Part of a small language model's weights.
Size: 8 layers, width 640, 5 heads of 128, MLP 2560 GELU, vocabulary 16384, 60.4M parameters.
Architecture: LayerNorm before each block, rotary positions, biases, untied embeddings, attention and MLP in parallel.
Training: a variant of Muon for these matrices, 902M tokens, 13761 steps.
Each number is 500 + 25 x the weight over its row's rms, rounded and kept within 0 to 999. Layers, rows and columns count from 0. Numbers have three digits each. The size before them is the row's rms in percent of the matrix's.

# q: layer 5 attention query, 640x640, rms 0.067, rows 0-46, columns 384-447
# k: layer 5 attention key, 640x640, rms 0.068, rows 0-45, columns 384-447
q0 082:534513455526531515473524500490514482501515540497510512521490475496493517515520505498483539482510436451503525498491504515490510523482474518505493505485545521474470506537464491526470477490493500
k0 075:499531505491490478511463476485494475498450460446519494479476491518421456502554489472539526506496554526513474488510519492513422517498470482470478464489461491501533503497475485498480498515517495
q1 076:514488512515506513480499516484505500520484471481499516519494499517515511518454504515476466541481481516504512507521470506499480496533486512469545517504495470550543477525511468548534463551540517
k1 077:505519514499496519479465515475524470478517511498506502453531526482513496481477505495475459487548517468478474489524472494496483513452502501515464531483542561491456535509476502462484510500452501
q2 085:519502438485528512490516503525538496489503495481516529491546497490467487544519470468488494458512497462494501515535491529528471503503472538508471507488485504520566517478499487499480474468479540
k2 087:525497483479492527527498517508474460512504496546511559520464444517482500518490541476484497527526467518516521520456494443485532478516495506504501469490479502476481474479526480449554482523485458
q3 092:550491551490460500478498533504456525469467518513528468485523505526512534511497503476469481504480485510533478463477513487484510535496481490553521517471511515470484482502525522509510539524516477
k3 096:491493503545538506456520506469510521512538513475450439471494515496503487474526470488459522491561502517484496516524458530477495495522509476492488532524520553503491562489495481480546497459471486
q4 089:504494528510468468506479498497489463514429492493511459520528467560504456502491507429500485536452515526485476493503524537471508501567508499517537549516510489509486571502477501499482519521546515
k4 084:497498503502492506473475507511506522463495475513511526484462505489476494479493542529492551515473498520509531489489552497496531481491511476516526486514461514461530433490491536453512493497506522
q5 097:458450476500473502451518535501498530452487516485472548478489508491474498494486505447494539492503474482508501524543517468577509482478508528498505501528499495493505472525525516497489509499509506
k5 090:472497457470529523477503492526496473518496466504521527485477472459461509501567467498520523482531518534500499445502466497540470491503506512497526516472543508528484530465521499504508449523504540
q6 106:502551530477476520444481529551487516519461523517484466526489488515501508529479519520464478509490487483551483510536506530503501479495510516530491524499479481503507483505515532537480473519517498
k6 112:508484442515524495469481517508495514520483472446514456501477515449509496462482556527520487497449512491501461547540489473498490501502514470504520505506504525484497563458548519491514506492485507
q7 095:551504537468500508530509485488496436535544486493492476518496504486514502494495524528534494524519507489486506481509529483450509511498478491531500538481521483502458539474537497527491538504506523
k7 085:456504401495480501483487498466477489448540489506469504434487485487504501492504516509553532484520518510485492494505483497503525494495497503456480480504488472487530489498507511507517494488524458
q8 084:494494501489509505510505471472504466493499519496508472497538477536528483530498527548499497490520479482511501529532514522497481488495477497521517526470510509481507505537473467502535541508470502
k8 102:454510501514515520467475510534521499511515473475470505475475529471513486515514510511515538551515482455499525529513497480506466501470483484532478499487496534498506501521496469499526497524508501
q9 098:464508495450505487471523499489488487552511509495536520493487492479461483506538486472510503522525518487486486479492537494515501445486520493554501546500504539505478512491518490515483464521507579
k9 111:546458480504509482502512506448498460477508519497516394520480530522528483449461510502517490499450473513482489544542519515450531551551481532494496499508497515521522508483520503476494575512482474
q10 090:467534509470508499492509510486476526548483500534501569503501530500494491532475501483508497516494488469498496481508477528528468499524502541491452468503514535513511496517480490409524488483516479
k10 119:531506464487505456491516486519509489476515490480460450511503522490508498511490508550517528514462479522500462540511498531467543532550472498535508517451468534496514518474533491499516484481531480
q11 102:458489502531469509510550488480515513528503502482506443459494488466520521435470484506504518499512499495489503485474470501505497493548527488574495543515493502533501488469480510529500515485467504
k11 106:524525451513467494460476457487511472527484552483522476500491491512478467480496477548498509470515496531486524567539484476517527492526505464509484521500524549526518428553512497491507442498489490
q12 104:509508544511501491557463519474525435486524575473497502452496472517489502470508514450474461507524503473502523518499482496477486492484512464510491515494449476482493509516480516530499497517489508
k12 109:514525514525540482493497503551484507491514500506492513516494499541518486489476493467491538468524526472500531510497455535468520479549487524499482511497534527528484488476460546446511507505515526
q13 101:477506528527571467516522532483525466498490438511474506498515488458465522485487467496497516518474485497489481549451507492505533509461497468459497472442500455473517541479543531489471505498478505
k13 101:465534465528500514502453482487492530486502533553494508472549512507501495469507503500532545533542503490490481527526534467515532502499517516469502475469503455526532492490495507505506485462443495
q14 103:500507527503531507459517494488480508522499526483488542511485487487491495483533507516452487488471534493467473516538531460446456467495512474534506548504487513529497507513516535470448485508468511
k14 104:493513496491543462503482466510482512494494493498514501517485510485476481475508522490482493552499502467522457514478507499465487494494518492498516557489480460538531460526524515496499508543529510
q15 101:552441453513485484475507525555496483512482466473493504511520496497537523465478529480496492518523515529540479508457457477564522526501512474482500532511503485492450496502464498519551484512495528
k15 100:527462466547468454516492514530516508533490525468484509529493506513530536487462505520467489513533494511452506510490499485500488511490435459499482492513493537490451508501486535472512472480477478
q16 080:524492513487543524433505506508513473522512526456480490530469479473475505506484496491494519486514510503519544505504538531542464493513470498482524514473476496529513493496469532509508507518491545
k16 081:498458494505528506515564485514506507491520523509525453491502465530492536509464496516459499497537478496489502518532433476475533481524493491505453495511520511506467531496496458525407506516503468
q17 081:488500473471478501531475457464538525523502465511465515526503526530499485515442493494481498518469492534512477483520517481484513482513491531502555504557521508487506518465496482505493478487537462
k17 082:548532540469495468474523519525524485512443544500470512492465525440516491486488480508532480498471485485508490506497536521534494447480489498525528504453525486497461492546520542490488497491495562
q18 092:448438517493492455538533530499461508470459468478493492519481545507485514487451503433495474500533507490489510500513494475506511498511525496535485496493470506490526521494529478515517492553518496
k18 090:521502484546484498506435479538509538504505491502508493442480533518463516470491503486495523477518521484498490508502525512482478534471466482466501532505495517502537504514497469512506479548478513
q19 092:516503492520532496526469525497530460507542427507531508530475471490511488529534481504535521517485513494495520527454464521490513514512504512492516472470538496501485473539513506507508483508512514
k19 090:550559530529464490488555536463490496507469515510480530514490503472498481479473458523520502506505506530508533477528554481524496496471511505536518510466534513459462463508537535519485495490503483
q20 091:501519526473513509514505475455492483548491500517491442521467511487520517503527513520527483517485530505488496450459536485465523518489475480515478516502492484491481496473500480508507518494472497
k20 093:518503497522560486480535532509479481515540453547527480472562540533519482491525492541488461471486453508500480529520483532487499512540533491526480469503508521497508531489480491487525545482518455
q21 085:472529526519482450565534493522487524497472505477533494507521535505478495494499497465496493514510498535536532550519567492473530478471492528493499547509477518492527496498487514544463494500508474
k21 091:504480510484458525492501493490496465531471500502517474492461476489509490509497543496483526473480528512522465493512470485526489515514528475528518482491496486478471468467466514464537530443491473
q22 106:499469518507468495463512517509506512477454558513492470499505449517527518515453523497439534502430455496515489473522492503475540505484513485496488494504473456475480480509516543490566539547527480
k22 096:523500545502466471545492478507474506514484493486495517532550549526542509491483488455474505498501545510481494507527511482478527502532526498537509520532529470523481473535514504494523507514502458
q23 084:489483492490513518469521491476506534487502480541519537484515488455480527499479519496514487490532487501484516460492506543542463506519497506539527507499487471504482552513514462527503504478515525
k23 097:520519507508461499500469507456526535504530480448515577507473490507448484513551502463532526492531512537480520486497505448528476476438494461504466491440514505467502477501543484507510491500488484
q24 101:481521469531498516451467519539504550467491496498503580485515493494480538486472490513501494511514510487515507473486480500515518466455512470448543513536518447490501467494534495514512461493505507
k24 092:530479464476535505446501496435503440528511487482514555507492496503476493515529497469502529497514477494496481486472538492480477514475494488494489507450481498508442496503485469507505531488483473
q25 098:478504548449485515590476482508480481495535503517513457508516495498478483517515504529488500522547493483515522540512553513496515484519506472518502515480513537476494516494474475474532545465480499
k25 103:483524503476452489477533486522485476481500436564538510490486514530517479515493473490493479531528560512489489494502489511510490525472483530476495461506475503547497481502493497525522502549485532
q26 104:526477513466472499512496506506505424558508515553543491486513528508495485502465516519496467488496475515505509491497483511540516530504511495515494524445514487521478501472497496518498513533525452
k26 105:494479495486526466474485499475523485525469566482527495483484497488475490492471489484511483542455472511501532482502580499532503478478496491487517509472510503489492487509525478496526452519523526
q27 103:465526463497514534440466512513476514532510490497498519480529502491464492489484476482515466503489505455486513478488467454499467501454504505537492505486498509479500511473559531476475488503516543
k27 104:478514516489496505493489540523533488516497499478485515478480443500552517505499503516488531529489454485499490463491526536504500520491501488527516486477481531504464460472512511505471473565484523
q28 098:469469461479536551488533532496466468485479504514524490466501541489500525496493503464452512499503566470468484502492462506517485440554509489518478496495495494513489536493483495498494513482504455
k28 105:507502469518508517452454483504483456473475500526489519467497481528533497484511446484521497518508526559503489531461513509474496526539471491494498493493494501470505536503495465497494505514526516
q29 103:515489483524512461495487503481557537502455514509463481485463511491514473498504475544492483472530540485533554460535482520489483507493490509539504493499500508522508537458442479463521535490496485
k29 103:507462549497532481473533525547542470504497493512463494497491504490515510498483468487521572466476532466490530512535516539494459493496488530500521480473503469524487493488536516490524523559519527
q30 099:534507506526505524513515484528464541516481531530532432492462476505497477488510517484456485509486526488536477523519445509483481491524491514474487524499468532450476492483536528534465508488457482
k30 103:523457493514495479522491497498539478436493456528487507474477468520491523484485515475489482506523534496478530540489482480509515503485480509481453500459532457504512498484488462470496459516534490
q31 105:499483519469448524495527533517496547479480469440500498523516541481524494535494468522491503495557486517505479472483527519514533504508489514504521463500483490523474505493529514529501522536469498
k31 105:480524521496473496496506491482473504523504442496514453514492534455482478482515501481506507493544464506496490500478520512532502492486460494511487498476506468447499495502532539457538557497465510
q32 102:538452513474474508508501530499480517518497489508517524465446494504527500529512475466526494471459543508486476514505513494501496520502478491540507478461495517496516526529517478496511479560480465
k32 100:477519556506527518444487498541480468504517516522493517517509500470501494483511528483489502534518485448523530503479464508475497521499472532496475463521524487482490554506471534469475498538484486
q33 107:434483495480463506518525474531523514491459511454515580494502460514521516469509488506465509527488504533496485477496531469504502520478541503535499510521540482493474480467485501509519495445495484
k33 104:484482496485517509513476466493549493532538512488523470497485451513513489516461514491467501475504511537518491543469474480516506527491512500495499490505504557494532514466499474552518498464488513
q34 104:489510510501505538531515480497505483518507497531490449473496486484474472505466530496465513535515511501456475489497519495482492558535502510564502536513520446536471540492504512506555527523520547
k34 102:507488457488495502507463465527507455495522502498514492466476475522514507516511524505463445545474519476521491520495471496542497485475490509516518506504535509499487517526479523505494530496504513
q35 100:486493511488574519509507497493448469529482477448509517502519514491501489496532468445562495489519540481517536517496510518501532564501550526502451489488516442489504502487513492472489510511490500
k35 101:473484510541524489521521450522498472487463570512490463504534513451500554483401524513474504506474524491501492531506517529505465480505492475511489452520478489505523519482491511502461521523506504
q36 102:511476576488465480572441490517490516502475479501491545451522504511480482516513487528498488533504537502479513541483491474464512471510530515491484545436482523511486491516518463507517455495493516
k36 101:468491505486498511506524482477467493481506525491483511490483475559498503468516495491482508493499481484487483474484477488478502478488486484481522456510519516515505504453534480491493536497488530
q37 106:477444548490509531530485514499509505475512452477500491477539486519492495558482495484511504493497478505504466501509485500511503522502494514443410508475527496494495460493485551506480528490514482
k37 104:506494541500522526488496500495465501498494509539537540492508498489496524482538483497495482499512512468527523472506448527513503502502474560466523466501506489502518499462515522461512469468494505
q38 103:496541502517491494474515533521510508534482463459532532454469494517520501528487500503516495500492549491480473500511504477523519429520543483498497463480540527519480417501490500501522501524495552
k38 099:475474506520464491524476491472560486524501481499511516478496425516481485452481509553524469505422504498494485497492542448468495499482498526472527490535527501502521486492530476478468516489506560
q39 102:526495498513490485478478497487485466508486456530529540512500490501462518489493485533510515493479517532486482504509520512501507487517522506475499460492492473579455448517534520494498468472490514
k39 102:516487531529495476484522500485506494532504489553550447495540506462540498505490487478500522482460494523505491473505496498454474515453491467490525488479524486490522548475493448514477513508477566
q40 106:491547525517502475484519484443526480558489474523506496504503524500538508453518485464485475487500508480500465547511521538489481524541475486522471516457523437536479518518478464502484501524558520
k40 110:474499470525476501521462520481487496511509494548526539496439514435530472489518551531431492451479551516521504485490523543499529482523487490507500487490500504477508492491471485560472515527449530
q41 104:529453480461481461519490498476467518492459454518504499512525531519500522515508505469553461551466467498569529511529501448533526493493517473478496503492500475497506523525493503528520559460483506
k41 104:550523520526489439476531495481495479500500498518556506534491524499476516524471491489504493488537517473484512489469479472502483523489511509494496479559512473486460502506509528481533517487476532
q42 099:494500470498517529513536501475505480441510511541460509492505442516480512502491440517483542493539531516521500509481498509528509518514508497504500493482480514497457500476519476522469526486512523
k42 103:498545476490563539476510530502519508506482510547494535506438479515496504514484486460507513518521509491475477529487511490445538470507498496435512516480513447495508529471562470460492472511494486
q43 104:493490557534498476460486546509492531488498472526499546519487488519523529529476512554512494485480506546536490523463506521490488517468457544495499493500501484477534491466472470505507468476468530
k43 104:511494505488491520490513523483513518486494517484504522503519486514462513507528501486561485467484499517507489502464455450472486504520507518524522461501495501499555470496472500512481500487527478
q44 102:476462440477474567533523504468546487556540508481541518480501497526578480517475494536488537438510574490521507481509479443489481525502492507506471526511490496496537479490510509491489544504463517
k44 102:517473480545461512514497543491532485543474487487485472495547531476561493552478505481506497484478516456513533512476487501476455478530518460504523515513507537514549523520462510523501527467513480
q45 104:541488505499497536519505506486476460485492531513507493494482518503504485502456510523539490519500489474490518489494505514477452450509524466472503529455520489485480504502554530520512471462493486
k45 101:518507475502510476511516489486483510497460534475506478498473482470556497523458466488503537482481489516498495513506531503469520486498503500487552459480536541537490556486531506459500462506507487
q46 105:453494547467498496504486529492440518471537486500467491512525500504491504520477506462471504526540536460531449497486490497490535480478515519530503499551520509477473543495483484494505514434504510